python train.py --n_layer=8 --d_model=384 --activation="swiglu" --norm_eps=1e-05 --qk_norm=true --attn_scale=0.0884 --init="normal" --init_std_down=0.00476 --optimizer="soap_variant" --beta1=0.95 --beta2=0.99 --decay_shape="sqrt" --final_lr_fraction=0.1 --doc_mask=false --train_tokens=612900000
Each number is 50 + 12 x the weight over its row's rms, rounded and kept within 0 to 99. Layers, rows and columns count from 0. The size before them is the row's rms in percent of the matrix's.

# down: layer 5 MLP down (transposed), 512x384, rms 0.162, rows 466-483, columns 256-383
# gate: layer 5 MLP gate, 512x384, rms 0.152, rows 467-484, columns 256-383
# up: layer 5 MLP up, 512x384, rms 0.166, rows 467-484, columns 256-383
down466 096:57 54 50 60 73 55 66 64 23 61 49 56 51 63 34 44 34 58 65 57 52 60 40 55 54 55 49 38 53 82 41 52 16 63 47 51 63 47 45 61 59 58 41 35 49 38 63 51 76 46 40 32 75 61 62 58 46 43 56 47 47 43 32 60 48 60 48 53 74 55 53 52 33 58 36 65 70 50 83 39 39 64 48 66 47 49 42 66 53 42 34 64 51 40 61 46 41 47 67 46 54 56 50 53 62 61 69 56 57 45 45 49 62 52 74 54 43 58 43 46 31 48 44 32 56 65 47 34
gate467 089:57 54 49 28 61 60 61 39 59 55 75 43 33 48 41 64 62 44 40 35 70 33 25 62 35 40 47 46 61 23 63 61 51 36 43 70 42 98 36 38 68 36 40 54 54 47 60 49 58 60 57 59 58 56 54 49 32 49 30 72 86 48 48 43 48 23 58 52 52 44 46 55 52 50 49 46 44 55 47 68 53 54 55 38 14 60 46 26 61 50 65 61 49 51 59 45 57 36 55 41 74 45 49 69 44 52 65 41 51 41 41 47 43 53 39 53 60 60 60 54 53 51 58 40 54 39 49 29
up467 088:59 48 44 72 34 53 44 62 56 52 31 60 66 54 44 37 61 36 49 50 57 42 65 35 45 74 49 61 65 64 33 40 41 39 75 63 38 37 60 41 66 41 62 50 50 27 63 52 58 62 43 48 54 39 70 41 50 61 55 51 17 65 57 38 48 60 52 38 63 64 39 71 51 56 33 55 62 36 70 63 50 40 52 59 54 15 40 52 56 44 51 39 68 59 39 69 44 33 36 68 39 46 52 66 47 50 57 29 50 59 37 25 53 40 22 31 62 66 50 39 42 61 55 46 39 54 53 48
down467 094:63 62 63 56 49 62 49 61 60 52 68 45 25 54 36 52 47 44 51 39 55 47 15 54 54 48 55 50 50 25 83 50 72 46 51 50 55 73 43 59 68 48 26 41 58 63 51 40 42 49 50 51 33 44 46 75 48 61 57 70 94 56 44 41 44 44 57 72 54 41 62 44 17 52 42 57 56 50 47 68 63 61 60 38 39 61 65 34 48 57 57 52 41 64 54 52 43 68 52 35 63 32 24 61 50 55 53 36 53 49 65 44 48 57 47 49 50 53 63 56 67 47 25 32 46 43 57 59
gate468 097:62 55 43 62 47 63 73 43 71 51 43 57 33 60 48 48 52 56 63 26 64 53 50 52 46 44 48 39 44 68 57 45 31 62 44 35 66 61 40 59 51 76 58 43 68 42 51 33 79 71 45 52 48 38 41 55 30 58 43 53 40 36 50 53 47 48 29 60 61 43 62 53 52 61 60 57 35 65 37 33 40 46 43 48 57 37 63 51 58 56 58 36 46 47 64 57 37 69 65 51 63 67 45 62 26 48 60 39 70 45 55 50 54 59 45 65 55 56 45 24 65 49 63 34 48 26 40 69
up468 093:31 48 42 44 41 64 51 42 44 57 49 67 50 79 44 62 41 65 49 61 45 46 67 53 32 60 58 49 67 52 62 42 29 43 60 56 41 50 66 48 55 38 23 38 39 54 46 62 86 37 47 51 48 39 56 44 75 35 57 57 26 74 73 27 45 57 54 43 55 38 36 48 80 51 56 61 37 40 67 39 34 31 43 40 37 41 52 63 55 55 44 77 49 47 44 43 61 37 58 41 67 59 40 51 80 55 64 46 40 39 49 39 53 26 43 58 49 52 43 50 49 41 38 56 61 41 71 40
down468 096:43 62 32 54 54 36 31 40 32 26 51 37 72 49 41 36 55 35 76 39 26 36 49 55 51 31 46 63 61 52 44 56 37 50 63 76 41 54 61 46 55 51 53 51 45 40 46 52 64 53 34 57 60 59 44 40 54 45 53 65 69 68 54 31 78 35 38 50 31 50 75 54 59 67 47 47 62 45 60 44 49 53 66 19 42 23 39 44 41 45 51 52 78 44 51 57 34 51 48 55 57 66 33 56 78 53 56 67 46 51 56 39 50 33 45 51 48 41 53 65 39 34 46 49 61 90 39 48
gate469 105:40 58 43 29 50 36 60 36 54 48 50 54 62 32 60 59 50 24 51 56 58 37 56 38 54 63 50 76 43 50 48 47 72 57 47 26 33 55 55 43 38 60 55 32 50 54 62 58 65 52 69 23 46 51 45 59 64 71 47 49 42 37 40 65 59 47 43 30 46 53 45 49 45 67 33 50 42 43 30 37 61 40 44 44 40 54 70 49 79 63 47 51 56 60 63 70 46 52 45 48 36 38 69 37 66 58 42 58 54 56 75 69 55 35 62 53 66 44 53 36 59 68 66 56 65 37 39 49
up469 099:50 33 46 34 47 43 37 10 48 62 52 53 59 36 74 56 58 51 43 33 59 46 43 42 58 68 51 65 42 59 47 45 54 47 66 48 35 73 42 53 35 53 30 46 29 56 51 56 68 60 53 42 60 46 43 34 78 66 28 45 49 39 50 49 49 30 60 35 42 73 42 49 48 52 48 50 51 37 47 59 67 27 57 47 42 56 48 33 72 41 52 49 70 42 45 55 50 56 35 54 52 44 34 49 60 51 34 45 48 61 48 40 48 31 49 54 67 44 57 41 53 58 57 45 71 32 42 44
down469 098:33 50 54 26 32 23 56 46 56 45 41 44 39 31 69 75 48 40 40 36 42 38 47 51 54 56 59 34 70 36 39 51 48 58 61 63 55 32 53 59 39 46 62 49 41 52 66 58 59 41 54 49 34 43 40 69 48 47 33 44 54 43 50 68 52 23 66 46 60 43 54 48 49 75 36 36 60 39 73 46 68 58 63 45 37 60 59 62 78 35 42 52 42 27 54 60 49 55 60 49 36 41 54 42 75 29 62 70 60 55 24 56 44 56 58 54 35 50 31 36 62 56 51 22 56 31 64 67
gate470 096:41 55 75 39 34 21 48 52 59 49 42 51 43 71 47 49 72 58 39 57 49 37 39 45 63 40 52 57 70 54 49 40 54 72 43 60 55 66 38 51 50 74 39 52 32 38 39 47 64 49 34 47 50 60 32 51 76 59 61 38 57 46 44 44 46 51 27 64 47 57 68 57 53 36 67 35 48 57 61 58 60 21 17 63 59 42 70 31 33 42 42 47 44 32 67 58 72 47 36 54 66 30 46 59 30 52 54 37 39 39 33 67 31 74 55 20 47 60 47 51 74 23 43 54 38 56 54 60
up470 094:65 48 50 22 39 64 78 64 56 59 50 49 48 43 45 39 48 50 43 43 42 74 47 59 55 76 53 53 37 34 49 45 38 42 54 62 76 42 40 60 54 40 52 50 41 46 43 76 31 48 54 40 64 42 63 35 46 45 48 81 65 54 41 43 35 30 50 29 46 52 45 41 58 57 49 63 57 33 59 38 48 49 78 64 30 62 56 51 53 59 57 72 60 45 40 69 40 96 52 53 73 50 52 56 70 41 56 41 47 56 84 63 44 39 53 74 67 69 51 48 36 54 42 36 70 57 64 65
down470 100:67 62 48 50 50 55 64 42 37 61 33 52 20 38 38 44 34 41 53 35 41 55 66 45 50 42 43 48 44 59 56 42 57 65 46 52 79 58 33 54 44 57 38 77 62 55 43 57 39 51 40 53 50 19 40 57 52 35 36 40 42 58 51 47 39 49 40 73 51 29 46 56 45 53 44 41 63 41 23 46 52 58 44 40 48 48 28 71 46 47 69 28 61 75 39 53 75 58 52 44 27 18 49 48 60 33 36 52 34 52 79 50 62 38 48 60 36 47 49 66 47 55 51 48 66 45 47 74
gate471 097:29 33 37 47 78 47 48 34 30 43 53 37 54 50 49 47 52 54 26 65 44 49 46 55 66 60 43 51 35 46 30 51 38 40 45 51 52 55 77 33 59 41 45 35 55 68 47 40 41 55 70 67 45 29 50 32 52 60 55 44 60 39 39 58 48 53 36 47 65 56 50 48 26 43 68 37 62 58 47 49 64 73 72 48 53 39 57 67 56 51 45 66 57 34 67 52 48 51 54 84 26 59 58 32 68 58 28 39 43 79 42 59 20 48 45 55 52 43 55 62 58 45 62 58 51 45 53 68
up471 103:35 35 68 49 48 50 53 62 47 57 13 62 72 46 68 56 57 45 41 46 48 49 50 51 50 53 68 44 61 65 55 68 62 53 50 47 51 69 39 64 58 61 38 41 64 46 88 46 62 44 67 43 41 43 53 29 48 38 40 49 65 50 41 56 38 44 51 49 40 56 47 54 43 53 58 44 36 34 64 49 54 35 44 41 62 44 53 44 55 37 54 52 44 44 47 49 54 49 52 31 63 28 46 54 48 32 74 43 49 45 49 38 41 67 38 54 41 66 54 45 76 51 53 64 34 53 36 74
down471 100:25 50 63 53 29 50 37 37 42 34 39 43 44 31 44 53 67 28 38 32 62 49 79 65 47 53 52 59 73 33 29 47 58 40 46 61 62 54 65 45 52 73 38 43 56 26 56 42 55 58 33 47 65 44 44 56 58 46 47 49 45 57 79 52 59 51 56 44 70 60 55 39 52 47 43 33 54 42 80 27 39 61 48 64 40 23 38 49 45 43 54 41 61 46 42 47 54 49 33 29 31 51 66 48 65 60 58 55 53 35 33 44 42 36 44 37 65 69 38 41 65 48 77 58 48 24 22 63
gate472 102:59 41 43 31 67 56 44 41 33 54 53 58 40 60 71 51 47 61 38 43 66 50 36 41 54 32 68 28 45 59 64 49 76 34 25 37 35 40 62 48 32 46 42 60 68 60 42 59 66 49 72 53 52 32 34 52 65 46 47 55 35 61 51 53 53 62 41 49 35 46 44 39 63 56 51 45 72 57 53 28 68 33 45 68 44 52 41 61 41 28 32 24 36 52 58 48 36 35 62 45 53 42 44 56 62 36 23 55 41 50 51 55 35 55 58 69 39 50 32 41 57 63 60 28 33 61 61 65
up472 100:40 53 48 25 46 46 80 61 19 76 62 37 55 23 57 50 56 52 51 64 28 47 63 58 69 60 58 29 60 44 46 36 59 58 62 68 60 57 42 52 30 57 44 51 43 36 55 66 53 39 33 24 67 44 49 42 51 69 59 37 23 50 61 53 56 42 35 52 21 47 39 56 55 40 43 48 52 47 59 24 55 51 52 72 49 46 56 49 38 55 52 27 41 69 43 52 60 46 71 71 54 25 55 66 50 39 45 48 58 32 57 43 49 52 52 58 62 40 41 65 54 56 60 48 43 43 57 42
down472 100:55 49 49 51 42 57 56 50 48 49 68 30 68 48 75 40 63 87 31 57 41 34 66 74 55 69 54 56 51 69 59 51 45 34 49 33 54 48 63 51 38 43 58 49 49 51 38 38 47 48 36 43 41 62 24 53 40 45 28 40 38 71 95 67 51 61 42 63 36 46 55 47 47 42 48 44 52 54 36 47 59 33 82 61 62 42 43 41 32 53 64 48 44 50 58 39 60 62 55 57 68 32 33 52 54 52 44 45 62 53 43 37 52 46 52 60 56 58 25 50 37 52 48 60 59 76 49 47
gate473 091:79 34 31 47 40 41 51 34 48 68 44 59 30 26 57 56 57 66 40 42 47 49 55 46 50 48 39 71 71 71 50 46 54 32 40 35 48 32 38 50 37 52 52 55 54 46 48 36 42 68 48 69 39 70 64 43 46 40 63 59 62 59 57 59 46 67 48 57 53 33 57 48 49 38 60 57 37 56 27 30 61 35 51 60 60 20 48 52 56 29 47 57 65 40 38 63 52 50 48 38 51 32 45 45 58 66 48 53 55 58 59 61 57 55 65 57 41 42 64 37 37 53 54 49 53 75 66 57
up473 098:67 51 74 57 46 38 60 42 44 28 43 58 60 56 55 55 51 27 41 40 45 52 65 70 43 53 54 43 57 56 55 46 28 35 58 73 80 60 59 48 92 54 34 49 53 53 60 45 76 46 47 34 56 60 49 66 59 34 46 45 30 62 42 36 55 55 51 58 36 57 56 52 52 56 39 48 48 38 57 70 57 51 55 50 40 40 47 37 28 43 43 56 49 62 43 49 42 48 41 25 38 57 74 55 48 45 41 61 58 60 59 43 47 39 39 64 67 54 51 61 64 61 73 44 53 39 41 47
down473 095:52 50 66 65 42 51 45 44 51 47 56 67 31 60 40 60 62 47 60 51 44 54 45 40 33 51 55 36 63 33 53 57 58 38 38 55 63 48 49 54 46 51 36 60 40 60 35 50 56 30 54 52 38 51 72 55 64 51 38 58 71 47 41 41 40 35 57 41 67 46 28 58 52 55 49 55 53 40 32 62 40 60 50 62 30 44 59 39 41 48 54 48 35 54 58 61 43 57 45 66 53 53 37 40 48 37 50 31 72 59 49 45 46 41 73 48 18 33 51 61 50 58 46 56 49 40 20 53
gate474 100:79 57 49 53 50 58 49 45 81 52 33 59 50 44 64 30 55 56 74 57 33 42 60 37 43 46 59 58 48 62 62 46 46 47 65 50 47 38 40 50 44 42 53 52 57 56 51 61 47 44 56 44 46 47 59 37 23 63 47 45 43 36 48 47 39 59 45 47 61 43 40 67 45 48 46 51 61 29 44 58 57 48 68 45 52 54 50 68 69 66 56 50 57 50 55 33 29 56 46 53 82 60 58 51 53 48 48 61 52 61 57 47 52 58 52 50 41 53 62 61 60 93 43 69 50 51 52 67
up474 105:48 39 43 45 46 46 43 35 54 50 54 41 41 30 49 38 39 49 37 29 51 76 28 55 49 55 49 34 57 59 58 29 45 54 74 67 52 59 50 75 46 40 33 46 51 40 51 49 48 44 49 23 41 58 54 62 64 50 65 29 47 65 47 49 64 49 59 35 50 38 32 41 36 25 65 28 52 68 54 38 69 43 39 67 47 30 62 49 55 56 54 24 60 44 49 61 61 56 54 47 46 70 46 72 63 55 50 39 62 56 67 42 39 62 48 49 56 28 50 32 44 24 70 66 33 55 45 47
down474 101:53 69 19 49 46 68 24 37 71 46 34 56 75 44 48 51 47 38 47 37 51 74 32 51 26 38 50 30 63 53 38 64 54 51 53 57 38 82 52 38 31 54 45 56 22 52 42 54 29 54 54 50 75 52 39 47 51 45 56 51 44 59 44 55 57 35 57 54 49 54 60 40 72 64 30 42 58 66 28 43 39 65 44 67 40 41 43 61 44 53 37 42 44 54 52 57 47 64 54 58 57 56 32 62 40 39 30 43 44 48 65 44 46 68 48 47 59 77 44 31 43 33 55 55 51 33 43 50
gate475 099:61 67 48 47 33 50 47 79 62 72 53 44 49 32 55 44 61 58 45 25 55 43 46 50 35 53 70 52 33 59 22 67 37 27 49 66 48 71 33 33 42 51 44 36 50 47 65 50 79 27 48 48 51 46 73 39 48 44 58 66 35 47 49 49 49 46 57 47 35 57 77 58 33 33 45 30 55 54 61 22 70 43 28 68 65 36 46 38 48 35 44 46 73 54 77 42 48 38 58 56 41 45 53 51 34 52 46 49 50 54 64 47 63 32 57 72 54 54 52 45 49 50 58 44 43 41 48 51
up475 097:29 83 61 38 36 49 49 46 62 52 63 38 33 36 66 44 43 64 45 65 52 55 44 45 67 39 51 45 74 67 66 48 44 58 47 61 53 65 43 40 28 52 55 58 49 51 58 65 59 49 51 37 61 60 22 37 63 44 70 42 57 60 61 47 56 58 49 53 28 23 32 59 60 46 55 50 49 55 34 58 61 54 47 40 46 59 63 04 55 53 66 56 50 37 48 65 51 56 41 53 34 57 59 65 44 44 34 47 49 59 48 45 54 40 60 45 39 32 47 50 48 44 49 44 68 49 55 54
down475 099:58 50 40 38 56 49 34 48 36 59 57 47 59 49 42 69 31 66 44 74 45 59 40 75 52 56 56 50 51 50 36 60 67 70 46 47 52 45 66 53 46 44 33 51 31 53 58 60 38 59 53 56 37 52 70 65 49 25 42 42 44 42 35 68 60 58 45 40 46 52 41 52 40 48 44 58 47 51 64 37 36 40 64 44 49 29 48 46 61 37 62 37 54 56 60 39 59 49 54 48 66 35 38 49 49 68 45 38 58 61 64 36 54 67 46 50 49 51 46 61 17 62 40 42 52 61 45 63
gate476 102:40 37 51 50 60 58 33 41 62 40 66 38 50 35 37 36 41 45 39 71 38 55 61 56 62 57 48 78 44 41 56 35 62 37 59 52 35 30 52 52 38 36 50 47 43 68 60 42 54 56 52 80 45 54 64 54 71 23 32 64 42 64 48 37 36 46 61 41 49 48 59 62 55 41 60 52 64 30 50 57 45 46 55 54 37 47 46 51 51 43 39 62 70 41 36 83 78 54 51 51 76 51 61 36 48 25 49 43 58 44 49 32 43 31 49 52 18 38 43 39 58 66 40 65 37 57 42 43
up476 097:38 11 45 54 50 53 35 56 58 71 39 57 49 45 48 34 45 53 55 81 72 57 33 55 44 47 36 74 51 41 51 51 43 35 55 57 34 38 41 52 26 45 42 39 53 45 46 56 38 70 36 69 40 52 48 59 54 25 45 69 38 37 52 45 56 60 76 43 40 25 51 58 48 40 54 48 69 44 55 34 49 40 50 48 43 83 36 43 44 55 54 52 61 40 33 75 55 67 53 49 50 51 57 41 42 47 77 34 69 45 53 66 49 55 31 44 29 48 43 53 55 46 26 37 42 56 51 38
down476 099:61 51 55 57 47 65 60 46 65 47 56 38 63 62 50 33 42 52 44 60 45 31 42 35 47 44 67 33 65 52 79 73 47 51 60 58 65 42 64 52 61 71 49 35 49 54 48 33 36 52 48 44 71 49 44 42 69 48 60 52 35 55 50 28 55 41 49 59 42 67 57 55 53 46 68 46 67 35 67 68 49 58 55 73 50 41 43 33 58 46 57 39 52 43 48 52 50 51 62 75 68 53 58 40 68 40 40 50 48 49 50 50 60 38 53 47 47 43 61 80 51 44 60 60 56 39 42 51
gate477 101:72 49 58 56 58 67 58 33 61 50 51 58 40 64 34 76 49 54 52 52 64 80 56 48 51 69 34 39 50 55 34 54 52 60 54 50 49 68 15 43 24 66 40 43 36 47 41 49 41 30 56 31 50 50 48 77 52 23 58 56 77 44 71 42 56 56 64 52 18 57 50 57 48 56 60 54 43 41 53 53 43 44 70 52 56 63 56 28 33 70 56 63 51 52 43 59 31 59 39 55 67 42 44 53 48 42 50 31 89 41 62 42 54 43 58 54 40 59 57 58 55 34 57 56 38 48 40 47
up477 097:24 69 45 55 58 28 51 38 58 49 43 52 23 52 45 48 48 85 43 65 44 40 66 42 65 61 53 51 50 62 31 34 57 53 53 44 60 72 76 36 42 36 37 67 50 66 78 55 46 53 60 69 28 39 56 41 51 42 39 36 37 53 46 58 58 43 58 48 70 38 69 46 40 79 56 51 42 58 60 48 65 68 22 38 43 36 50 45 48 43 57 51 58 51 51 57 53 54 38 34 34 47 68 48 62 47 47 53 32 39 37 51 36 55 58 62 55 43 36 42 55 74 71 53 53 55 70 54
down477 098:48 77 64 50 47 35 57 62 49 55 56 58 34 14 28 54 56 52 17 69 33 28 53 58 51 49 45 70 44 25 43 61 69 51 56 64 61 53 62 62 47 32 54 52 55 60 57 57 59 55 45 32 44 40 54 54 48 59 43 44 36 45 41 54 55 47 52 48 56 48 75 44 55 35 48 55 59 46 75 61 24 72 62 41 43 53 63 54 35 43 31 54 70 45 43 52 52 68 63 28 55 50 48 48 43 42 38 47 32 71 68 45 41 36 72 80 45 51 57 39 42 42 51 40 61 61 44 37
gate478 101:54 21 41 39 61 47 41 44 58 33 49 40 44 41 53 60 79 35 50 56 33 48 27 58 47 43 56 55 44 47 45 51 49 41 49 50 22 32 57 56 77 58 41 45 54 39 38 59 52 39 53 29 49 34 55 25 39 59 66 53 36 26 33 07 68 45 52 73 43 41 55 44 73 38 56 40 41 50 52 58 52 43 51 36 56 47 38 40 46 52 39 40 44 36 34 45 65 58 73 65 63 30 60 58 47 58 63 38 52 70 46 42 58 47 48 61 53 73 56 72 59 37 68 57 67 47 65 36
up478 106:61 69 52 62 36 34 34 48 57 62 23 43 48 31 58 47 32 56 42 41 66 52 43 40 53 63 36 53 50 40 50 45 34 47 46 74 81 62 41 48 39 35 38 50 43 55 55 47 51 76 39 45 51 43 47 55 53 26 35 42 61 72 48 75 35 61 44 49 55 58 58 33 42 44 50 54 50 34 52 52 32 22 54 42 49 57 69 34 56 42 58 57 53 55 54 66 29 31 39 51 20 77 34 46 57 63 29 56 61 46 80 67 47 47 46 51 54 35 31 32 73 62 23 37 43 56 62 60
down478 095:34 61 68 53 41 33 44 49 57 58 41 56 41 48 48 77 07 68 61 56 74 36 51 67 58 60 15 41 55 42 36 48 32 24 51 62 49 52 38 35 51 43 55 38 58 50 52 38 64 45 37 48 67 53 53 49 50 43 47 51 55 45 52 66 48 53 34 47 55 50 49 49 66 43 41 56 45 34 21 58 45 45 38 67 52 56 57 67 52 62 46 50 70 78 59 52 29 41 40 53 57 68 55 60 38 50 01 48 52 28 58 56 32 50 70 33 38 43 47 39 57 58 29 18 36 42 54 53
gate479 093:56 53 48 44 49 32 55 59 32 67 68 54 50 58 52 52 36 49 71 43 35 50 39 49 37 45 50 47 41 52 58 45 54 31 66 45 52 54 38 48 50 57 59 77 32 60 31 67 32 54 51 50 40 43 62 48 67 52 46 37 64 38 48 46 58 46 44 58 46 89 55 54 35 59 43 41 47 55 49 49 41 69 29 34 37 50 49 38 54 51 63 62 64 35 63 48 49 40 43 59 48 45 59 56 63 50 55 43 52 64 36 49 52 60 28 44 50 67 76 78 73 45 52 48 49 50 49 51
up479 092:22 39 34 43 35 53 38 41 66 41 29 62 53 71 50 50 54 43 56 62 64 42 63 62 50 66 45 52 45 33 41 51 41 65 52 35 53 62 62 44 31 57 23 28 57 46 55 34 57 54 86 86 58 64 45 44 38 53 48 18 36 56 39 59 63 45 42 44 43 51 68 52 58 69 42 42 44 46 31 49 48 26 71 48 60 56 43 54 63 50 52 31 34 54 58 48 34 71 41 38 51 56 55 47 63 54 51 50 53 52 61 51 49 60 56 55 63 65 41 23 50 43 41 57 67 34 47 50
down479 095:59 55 53 49 47 55 60 37 71 46 48 67 48 32 57 39 49 55 26 54 50 50 45 49 45 36 56 39 45 26 65 57 57 49 31 54 31 53 44 33 55 41 73 42 57 33 54 51 58 47 29 46 58 53 45 71 59 73 43 40 44 71 76 43 57 56 52 54 27 45 41 52 80 46 47 44 49 45 63 61 55 31 75 54 54 50 46 70 42 55 52 55 68 34 46 38 60 51 54 45 38 24 61 37 58 38 53 61 52 52 50 43 50 38 46 73 41 34 51 53 52 52 67 62 43 59 50 38
gate480 097:54 37 46 49 61 65 38 61 59 56 55 45 40 75 63 49 52 56 55 67 76 55 35 46 73 45 51 46 47 49 39 68 43 58 19 53 53 49 65 67 44 40 51 39 46 59 47 49 28 52 61 56 54 61 56 55 47 57 69 60 57 57 58 65 25 55 45 44 54 63 52 56 48 51 38 69 65 57 52 63 42 23 31 50 48 43 76 47 70 89 49 60 59 45 34 50 46 69 79 53 60 42 52 43 58 33 40 53 43 69 19 41 29 54 72 49 49 47 52 48 47 69 51 52 52 60 59 35
up480 096:41 60 38 64 46 36 47 54 56 59 54 58 56 48 59 51 52 36 36 53 31 64 66 42 43 31 31 35 55 66 52 63 72 55 43 57 61 43 54 43 66 60 49 61 40 56 67 42 36 50 55 58 36 41 46 36 58 52 35 50 43 49 69 39 49 37 50 30 63 62 64 62 37 58 63 42 78 68 49 74 49 23 38 54 67 46 43 46 40 30 41 59 52 48 42 42 54 49 39 44 38 33 64 30 27 43 62 61 45 77 71 33 29 44 26 68 49 46 49 38 29 41 28 62 41 46 67 42
down480 098:69 39 53 44 47 51 66 49 37 43 37 53 48 42 42 46 42 44 46 56 61 55 49 45 51 63 66 37 49 64 62 28 68 42 43 49 54 51 43 39 65 42 49 41 34 50 74 28 76 51 56 56 40 27 47 24 25 61 66 41 69 58 47 15 37 43 56 57 39 42 61 47 41 68 64 30 60 41 63 63 48 51 58 39 37 59 52 59 33 41 58 68 53 35 25 34 46 59 31 46 77 59 35 30 42 72 55 64 29 51 59 49 60 39 44 58 51 58 57 58 43 42 40 50 42 70 31 31
gate481 096:60 53 61 48 61 47 41 32 36 46 41 41 41 60 49 49 53 64 49 55 62 61 40 69 40 45 41 32 27 39 38 37 46 53 31 53 36 48 63 32 59 59 42 62 49 29 54 55 24 68 55 73 56 48 53 55 33 45 43 56 45 48 55 63 56 52 66 53 41 39 44 60 57 66 55 36 70 29 76 55 66 35 53 62 28 42 50 45 43 38 54 40 44 61 64 74 52 40 58 52 38 61 44 49 43 49 36 37 42 39 62 64 48 52 51 45 35 34 38 38 45 48 55 28 26 61 50 66
up481 091:46 39 25 52 63 55 36 47 39 56 54 44 65 53 32 56 46 48 51 55 55 48 15 54 52 48 72 45 39 30 57 46 56 53 79 54 57 48 52 55 35 37 56 30 51 47 59 58 63 35 31 58 27 71 64 59 54 55 46 63 52 66 80 54 45 64 51 49 29 50 58 47 57 34 32 51 67 53 33 32 42 49 60 47 46 34 42 78 46 52 48 37 69 54 38 48 32 43 66 45 35 59 46 46 64 59 51 44 52 46 56 57 54 43 49 70 68 26 74 49 25 54 27 57 51 68 57 42
down481 093:45 46 49 47 59 33 52 39 52 49 60 28 72 57 61 71 38 45 38 64 48 39 61 59 60 48 38 46 60 57 50 62 59 37 30 41 67 49 76 34 54 56 47 74 39 65 60 51 19 47 43 44 35 60 66 46 57 48 51 33 61 32 52 52 54 57 65 59 66 38 65 40 54 54 50 70 66 43 31 55 59 46 59 48 49 39 53 46 59 44 60 45 50 69 52 57 54 76 57 32 35 49 74 40 67 33 54 48 39 34 50 46 67 76 34 53 17 75 57 44 54 57 71 70 37 57 60 49
gate482 100:58 51 30 57 42 47 64 40 28 58 30 50 47 41 48 58 60 49 65 41 21 48 52 45 48 60 66 61 45 26 70 38 43 44 64 42 55 47 48 51 42 42 52 54 44 36 38 71 53 71 50 48 61 49 41 53 38 45 45 23 51 55 56 61 33 60 47 46 37 39 38 60 49 62 31 82 41 33 59 50 56 63 58 49 33 46 46 28 62 68 35 27 73 59 47 39 17 33 42 48 50 41 51 44 57 50 58 75 61 36 59 60 54 58 60 54 57 50 57 59 55 43 43 55 38 48 37 37
up482 092:30 52 54 51 71 52 51 52 49 47 24 59 62 45 35 51 55 37 30 39 44 38 37 59 55 61 50 50 55 48 54 55 36 45 51 55 50 67 43 56 48 59 45 69 57 71 38 50 53 62 19 56 50 34 47 44 56 39 52 44 53 53 83 53 49 51 40 43 28 43 13 53 54 63 61 56 56 70 49 39 59 44 44 55 29 36 59 48 51 32 55 47 55 55 53 63 42 59 44 52 47 40 57 35 23 51 65 57 41 47 71 54 68 43 60 63 42 57 53 48 60 56 31 39 43 65 53 53
down482 095:51 33 51 77 51 50 76 53 60 64 43 69 50 52 47 42 53 57 50 44 42 39 60 50 69 34 64 55 58 28 67 78 45 43 66 38 68 38 56 36 71 72 41 54 53 52 40 20 66 57 41 65 55 63 54 60 49 47 62 50 41 26 65 52 32 36 59 61 30 36 48 56 29 52 61 59 48 38 64 42 40 61 43 46 32 51 59 30 68 57 54 33 58 57 61 43 52 65 52 41 59 29 40 44 35 43 72 46 39 33 58 68 53 47 61 60 50 77 56 44 40 48 38 50 55 41 61 52
gate483 090:57 54 56 32 69 39 42 65 24 54 34 39 63 54 48 54 34 29 56 37 55 45 47 43 58 59 42 48 45 66 45 67 53 36 70 35 52 44 40 26 48 38 39 56 53 32 56 22 49 68 57 58 48 59 53 39 64 48 45 54 52 48 47 33 52 73 25 58 36 40 45 52 39 47 53 41 49 53 46 69 29 63 60 42 49 42 53 80 62 43 54 64 49 34 36 45 45 57 50 38 82 49 49 54 55 58 43 43 38 58 59 59 44 63 62 42 58 57 57 30 36 72 33 35 64 58 62 56
up483 106:46 43 59 38 39 53 52 32 67 77 53 40 12 53 38 45 34 73 53 35 63 54 36 56 58 55 31 56 58 46 55 45 54 36 40 51 53 62 53 37 50 44 69 51 37 46 38 61 42 25 46 43 57 56 77 49 30 51 49 33 64 57 18 76 51 36 50 45 38 43 58 43 77 43 35 65 30 41 70 36 65 42 57 58 44 31 38 28 49 55 45 35 47 43 61 54 48 49 64 66 26 47 32 55 28 63 70 56 71 43 62 63 56 51 50 44 29 51 58 64 48 39 55 44 50 45 34 26
down483 106:58 47 46 45 58 52 41 53 77 59 62 34 54 64 44 58 26 19 61 25 58 54 48 62 39 54 45 62 56 55 40 54 46 58 65 56 39 63 53 59 51 48 42 72 52 50 42 14 52 57 40 54 60 53 41 71 56 62 56 44 52 54 44 50 73 56 67 75 39 57 36 52 49 36 64 61 61 40 72 39 51 54 56 59 47 52 49 45 44 21 46 70 55 38 43 43 46 56 49 75 61 44 74 47 50 48 44 65 55 51 53 67 66 60 52 58 49 48 72 20 40 36 50 49 47 58 59 34
gate484 097:51 37 35 67 55 55 80 47 50 71 56 66 56 68 50 52 40 50 43 50 31 44 48 66 65 41 41 38 58 41 59 51 62 58 42 68 46 34 50 35 69 54 70 32 45 52 46 60 47 57 62 59 39 50 28 45 39 47 57 50 50 59 55 58 61 52 61 44 61 67 43 45 38 41 48 61 68 49 37 46 43 50 66 37 47 51 64 51 71 62 50 58 41 42 42 53 38 38 41 38 59 50 50 70 53 68 70 59 78 37 36 32 43 41 65 68 54 48 49 54 74 68 69 58 34 44 48 36
up484 097:51 53 46 68 65 70 79 37 45 48 64 56 48 57 62 48 42 55 48 46 35 50 73 56 37 65 46 55 60 32 36 49 76 59 58 24 54 53 46 37 39 55 50 76 40 40 46 40 60 35 40 52 34 51 27 42 38 59 46 47 55 73 59 66 52 41 50 44 42 50 40 34 51 72 52 71 57 30 46 44 56 35 63 47 48 76 38 55 56 40 63 70 53 44 59 25 27 60 19 39 39 63 56 47 35 44 57 61 52 32 57 36 49 51 35 50 59 37 31 60 50 53 62 71 50 55 58 57